Each number is 500 + 50 x the weight over its row's rms, rounded and kept within 0 to 999. Layers, rows and columns count from 0. Numbers have three digits each. The size before them is the row's rms in percent of the matrix's.

# o: layer 5 attention output (transposed), 512x512, rms 0.189, rows 288-304,352-367, columns 384-511
# v: layer 5 attention value, 256x512, rms 0.189, rows 161-176, columns 384-511
o288 100:532544520548491469546611623452533523503515529526488551457508538513564516414512451502435429536576433444471595389546475486448551460549506486486488536509584500538572476486488479479440528459490460617477463559484499448544461419426535544440523583540440573530457525446484483553510529422438515434517411539581471578547441445545460477434520485557460446401463566587528481399408408418474437488571
o352 105:377450462519502529433412447475527433487441590496460513520461475494481489522522540382520475482456540451511435550476519475599516470481520486541479520600469472455504544359513604558447526439513437505423476491487496534508515543594447485570537481394574486540489527524474467440392456569513527533594516491525526447474485558532528588464482463480487454521421451504520534546581538540447504509499
v161 105:403540486537522460490477516490427430480466570576534570526517415500510505478550521435442503426482540494531481467500482564562464542503496544544568494460501558471561559507467514501418438489514473496412411463468485567542477458462572517570449420493424392512483437547475522493492482447467416562467595509380533430604481415481512523570524548569439534496482500510398518529515446368495504620557
o289 104:549510515481508523477405423539528469508571492521591487466459528580395480512604470531581618517593515469450382545470528465431549503458553495358516577431561571529472533476460500501516440510452478463504537559499573498480568475558560537543496458485532559512499573516529425464481523476597542430582472368551508551432418453477586491480425495535525522594519549388525530578465509425421494510408
o353 101:493550396462533476536485495501537503493522404498439519528477598544562473505439455564598472505491500545506568496514559456518502522456403494445445462529371441494414464575479481462449575509489505492539562447541484468458454514431460421488535504562471446488461503463464609464532446537411437522544490513551445469506517475534398539542616549444508601419494497550464485501610480516493481498517
v162 106:506507487482507495574523553443460509498489550462453545488538518547574566537560506440481542616546492539522524549529576472478493575501445616515551530445364482542564514487518449592563578429445481510428501450510532556442528594493431518554525533464458418508406445469548432563509449563490485455528448464525420469506551420484497553453564439497437511502571491513568516485488451402566455403483
o290 091:461430447587480453528500478545527448511536514441495469413512497442425474413425478590538465450500496374417524592515413540621464491405497452479501553532516475569445535541358501506498453515554548414535502466498481512486532612476397558534519472538549479397534481484476495511593517567534471588394472461571519506575504487509448503542467451422509473453559473427475454503481419507502444430354
o354 111:511527504460483512429527478464498511461527458558547397624457486487541462491539550472492511487503549572382515411542573432489592587562558442455498507466550504522546459507539425525432493459521523584495531574509497449546508494562590459443485432485496625544483477576495493442458540491530532467506503576462489580490522503438555483380503490525555480527503465455452491573420555537462546536545
v163 110:488538422458495562453536463468505480482589536513548495595564577445539358505516476518501535488474532493468360527676480443419501512532378513462454606537519528498533547473518429509605477504500515523428466339580505456467519472524453466501528497527373538453438492491500543546428509504486506478526514579498425564573518497520483496442553439530506578481458629501587515485487497459510493469445
o291 107:521532532530457448451554558466524407473430499492520432467485492514502495537453539484468487483586472515500532514549444549536532568476480546513550466521579563529482537471523581504496577463545477495355438493464527506564566489531529488520495426457539465529573482469564534479586523445505537535503495481540513493466526483535505559420453485428477441473488473463498524449453483551496432503494
o355 104:469429529491491480612528447575579487472581488516527538455447544467556606462472586519591536518460503501532532505441505494474436462445477570442508538481394502470509483589502470514477430550563552452504525544516496495500474545479530530513430579500515484483547527489511491485591471582551425390505483507509489534457457460497547510545501470549493524563553435459459480459527533444442512540516
v164 111:516536473556498509469535459453382434541467547525472468494497530426477488590452578482529445532421479497492488482513460512591472508516476496512497443553454576529570428517510473586539458483498540505503494505538477514571441469425525516544512433484500558506506515557369461488484538506488545557419522475509493522581473478429438427513595483539451535486578452409453454511524434516608451430481
o292 100:525429469531516503490417508545626499504546536500558526412518498471520498495457394451554477518546551543484515553439604465533522469562438478474493601557448569530515543562408469479588526471408500619586470511600544502537569439479532549494508573559446419595513493499559575495450480490491480608516505407448467517528504457529529524445461540460524544448482532525421532511460478461512502437394
o356 112:553516436416503421548454481489500523561438499434509530507486580559436505494488527481639488519472441474438499523540545495440515517460449503437502577439525489454461489456537518512464520452622422461448435488433551480482457564461520470464291581484528469534472413567465472535504537485488509494457534538519544455386582474568401550500489506563466495565482491531553487550434562482581552502522
v165 107:466525562469629540476494526515605535434552498468534461555465586502502536447483508463463509450485420439559458459557563515541485469481491554414534541542536525524505521523563518441512464556541553462495513529423498478539495496438470511573455502480467485423501538547416422501546477497501532502496493489444548379510435520493491346465448512563432549586545527473486450484473447445517517447543
o293 106:487493528578487448515496516513480447517533464477490500548458489495603538540503487512570502517507462550559478555448492469410567538533611446462418604480510477522503557527513530523488444463416399529515467471514560522406564415514468537474473541455509463547497522563470563415511560575532556492529538465470439552508583564494477502523585465479445477450494368481460469459563497471535519452443
o357 106:502474443543543496508505432496395547489451571500560529421436333523460616512466517465469482564516627534456481439418460486479451428561485465445598392511436525531460456500509470552439610524561510477474595494429509631481460517588491545489440387502538481529545489471488534510463469545528421422548404482525481569570475463527490523522525514425513455520520570490522561483481525495552493492578
v166 114:544536519490449430424466523486471569533456528467488441505413479483517508483481543478510493484540448481569453509537480511577550585535406519502490469574431586481490509454416466544523519583464587501483441513572484603442577449426423442557520477442471530488486470518572537508469544472417474555489456492507484488457519481451451502441419625503506449420574465533536391541525449496561499541395
o294 104:461451506573573485406532530446590434490549485525508554483470432460559529499508528518516536482499435550600443494534543450447539443492519531526505517399480493457599441525622485490508438475459659515506447513510378440533524516489433544441437560367504558465476517468409556433406483492487550479507514408467402526442480519498470475576519456510489533601492437491527580378504495553492445458532
o358 112:558536481460398532513459453504405454485599411437570438536511505496430553503499510502537465587521565487476604540522485476405454548480482420546436570447457417536450614453481494434377448441522409495578540454451541428520521485596645443515456422562543494494513463458525495476482487458554522453505493514514531581531495405473501626469507502446545562508501593567509576503511549454579433479511
v167 109:482481535540518421557528535492536574562519545581586584416408520493589514548464414533606511521515491549418423490537553430485496517485568509414551551534511465574470541481548478517516461613552504442504514407454461511549420488450566504504449527437502360577493482498549534548542505460423520516513558487502402569528459474481508561446517467541516610400557467523516575469402526472493532437546
o295 100:539537516543534582420576513444473381528473473551520486535455552521523435496571462461448453449620571517474567553502487527465485519492506532496473450572573556422531560461493474564566523566463617492551492549458521438403441528423535500594574465454438433500450546458525505471611490440489490508520479457542522483486442509420486460535488529441463514477530597395449584567525558457592537494469
o359 109:526475508556448510491507375605478526508531417528443430594581448543530578536448543482510599506545401449526420515544509483461487478489452507532528578521448523604557493529514534464438558440490532506465571433414479524459421456492531515500530517561499634470513452474467359455441556557491469511420556573395549502538550570484542452565462485477520442488480496524476366462564492528409407552554
v168 109:440558457464516496498443585457499507639429469540450517528490465545442518450523425535531520529484425458459448465533474416594469505563394487592546478572580615452516542521566519474394502449540473399507532530552521432448553542460525435499507475437483422523433595548567474569516568523462451488464580480495499477514569541488458508405387480540423546513496426538493543584471560581489491453574
o296 097:519567429525565524536458519483488520573502617542522482455495565539498460467578451385531351344484635464514473508446540458499495516553511529584450522472434478619479525403587476531524566493489529503519556474648475430494400543502515496537429497432492445443545485475468504488485485465486464426477531406447430553506516534592515515496607449495450468492494496490470467528561432466498504555472
o360 113:491492523491448495583580451567524478458478503466522487545517483449591453534486611588505582473545495522530552488459516596428432499573544567408564470557451560493556573620493367494436419514503553485556394520528540522535602537506545485468427540461555468395545455491551545566489533483487475519507424540459479485577405492420519425537550555574490475513470583546515537500503499487463487482485
v169 116:491587386604409444528476528512488464478473500551516611523454431407544538511393529485538534474524499562543551486565534559529393498509647557536433548551424462556530536558518502537535426515479488551531540522494413510589448481437464497519497524535607535454488499455578480523490497403494507452471456520514445478573496500547487463483556459402495442506473556486514470459589409534480551483584
o297 103:522477492475471480470607564458405462601527575459451452532493502559487450493475524443453482571521448504534559473476503526523494508439440529555482389502497480521526491438422479556482537496378505542456519502560535514472517515499493468481551482429476545403586572547556468566539523529431444512550471486512556481522461531467461437532484498451541583478495557561474427557502456511544562509502
o361 112:429498493471523496584493438464543529546449486493544455512449575514346584454575488523528495508514528510548605471471556414476533449491534379496515514517472469513538442486466468451417591537500533498437545503450485490387561422577450496471466488534519509584473518467555556487421449523520582529513513430534474527457512472604497460499490501451435517494560471549466578470470572527479399485557
v170 111:568450501499496533421487536481505535550531580488493498438454506617520542496404559520508583461456510429517452504551549436593433473483485438507569496418523504560602506476509530453393543509515620450535484597523432496450529547488495598489441487570467511465559578461520505462446522537572507566513470404591490503507520514594489649506366465482527522523486470542447595549526507501437545504491
o298 106:493496492523495450567534520581448351522574425479526463582544580444525579470517462590530415640491547546523496476598462475552533505477527460502513494484579533559442542393470486422536548489498513497520506382484501609596478475517522419506536470511586465453504477409522506570495515467507522531489534550358561518495499561548489432511498503513428546460443461544550497500544467584491470516573
o362 102:404445481441432521437446437550540423532542469474565454439485470556467463572459445545528493552568480527480514448459438468423504571431491562466521556553382456442514431511460452530485520462479539408449515531490507413489455551518445585448538546517444468428562431468466513513569535552370461396511539524502466600472534458489501465566475544552528469432481651504485483534561421412463571470501
v171 109:629551482438537471422473469575580461479479480542498472399487436439522469499492436477575387513551460500450579465539424505547487425489535527482495594558496598470474534553507604529556593481495537518509444518567498589456488469472455534504565556499572484493591562433525543479426489489495518451464496453480563434568509456534502511459549486480501470505532547452491486511524519461557520518476
o299 111:504521546484430502426587490477577404468457493560466614550459465601542394417514484561465454474452456582482504444587602478505551441541533524507524541515417524510552481559392485465481553507466565639520466484565488438503445436430504522415561498487420633529483397422549523489377537576505538483536485492478568481451452496531482362549514554459523452484528496458414483528525522520483391441582
o363 103:426480436497420480537486472482449543540444534550518453528555594510533525518480543516450573523520543458500444527443421487505479495555492466523500468559522514503498481571568489498521491493513458489435570483509533586474486499529491517498415526660491497590481519562523529509592482513508462567520497475512511443510493503503542526467557451551446452547497579599491497449478526498525549511520
v172 103:525388463474498422513506447499476486515451618520457551509515525509539487546518461526443482462469435519508452449525566473532506559508540421457497482531430523518557455470396481416475532417481514501486551597445513499531493483514526421474510514529511425526543631474490591445391524583528539490524536574410541441557545454539630461564459480430489411562571498338481561505468506590483507547508
o300 098:521513519439651525558434436554447468494452356566544549520532530530496480514487630546453518604531558447443465506533515488488504444465356588470538548467534526567521460492575518493519515475406416483554428432514508490486521519540460423473508417430417587394447497509501573540524427496493499537512514517473483455467527536502459506511548565410430535417459533527502592566478478522535487461493
o364 107:455509535500537546422605481405532520454500561461533504481492545466451495454554459473495572471447551514514521529453461531533520530535534483495466541534531446494432547507517574487480505449588515594513433537582456435529443518430512496566458585537506463612534410543560450380458488432538481492438431480425567507500515478490574601470481469488616560563619508529517429558521539512532508477496
v173 107:535497454530507473483488476578575541487494586459516367405465568587499511514488407425455526486448497539541529566453541492481489550446611494514596415518499453504546408470459457481482489596539551378479476428574572439526494478499425584627446576491551493470523507524451525513501523536505501525531552564481452545484406483489506558545565406527568452517507532423505431525521518521412460477524
o301 099:604448564529478568571530525566537461513419517541522472559511476430487535476432517502509502425472505558439534533437514505404576455564506484506530484570476487557505562511519500443457405481504497558530456516483442447476459469504450498394504451533566495430456440585579579440501519495540521560506405502479604561507512635496489459577584549444504535557453578522500476428504506502498519525462
o365 106:522369384475490481399476485408543470431532450456432544516490464557529583538596565501484522448539447452553454411588545475521586453480470514492517531523510514488401474450517444551518517488532483478502472552509489498548557570559437522499552474447396438484429456387542528492501506500470552531506543461408495519433596441582554512550546476498436463460561461396491502509443415471542522447577
v174 108:519478403579547444511548558514602474535533566498599420475417536521475513513473504472525475526591497467445513550545522510397468433566558558423415462501475492459541538482561562445468517525469392513490610459560503434467489551560494498564521547526439450560507378485492505521383486490532583571492547468518515448610529517500518574438494554622548478478497500500456534516450548475425494464552
o302 101:527531495520477433499455504554489458536464453501503530449417473515556420513492508572590592506471423558517578520527502414421529491420560510503454478410464457463515548549433545426468447501566501511460438437478566578471497419491488511546463549481479449478471588476544467536505528480511501510476526482495476591516517490635519481528530552469443497505527553419420509579455446566552465477372
o366 110:493554534502553491443514542537524467552499537510470489573400503550442445450565496478387505549436520516554511530476468506534562570494467476518511504473472522541520461367442532567534643468464556564514439522507486558518496574426589478520517429581517551532477528556438493458509588551465474432497453506543478476463406608527428463504523451484459474543472463423539506523433526479492467470558
v175 103:530434528552473540477515386516480569483445518556480523475515506533499487530469411500506508509445485389442521571426482385453566467463482475409417435472460471592472523554495413508515500547382497461536418458486508555540579450517454488557485398464510522469461539492517388573496479420560487367468415462603592475489559556516501501409463494510442475556465481582433395461491383474523536560507
o303 100:453475498501491475505475535477517562550553480534428462553546488509568482508552493483509553490538475499520429477458420469432565613527480542488469504535534473518467471601493491493454435542528441434525432547528470452477500541573394445562437514449467478518548490414527496473537494456478514494468560585565562483532494521488476526444630550485607526442457444407442532431519520464509460456596
o367 107:447531454382498547510481539479485461525497445548513548540439536506541538485417500515423467433467489605491500550572465574554493569531455384520504560506535506393559379430476576485553475463473488491393547452511522446492523490464635524544540476510554523474482484563528464539457547608586460562535480446495408428422495462482558532483518515536454579482526522530586515503497480535499445517524
v176 114:451500445500506487459601447459576429569565496524597490539457486594570559572522482463454490487617535503491515473504489400474518554569520414509498487487516462562569467544621535449476484549405564559514524551480533483560421478435610561511480519509563433469512458453567466523465544493487493522512473559505466574499528510474504521491576481484516655500445452456484436467435570565510505531387
o304 102:575550500442474482529450604460524561506556491490473553456546510491443474479418416497475486516524439534470537534464520469562494494501400548461461399559560551494467539467433518479482507455499619453491461441486469523498525530451509424487552458560582454515457541548535498422448471495556456505450579530421484484415522453401466558520571504538549482473508489514463556500515475499538500460501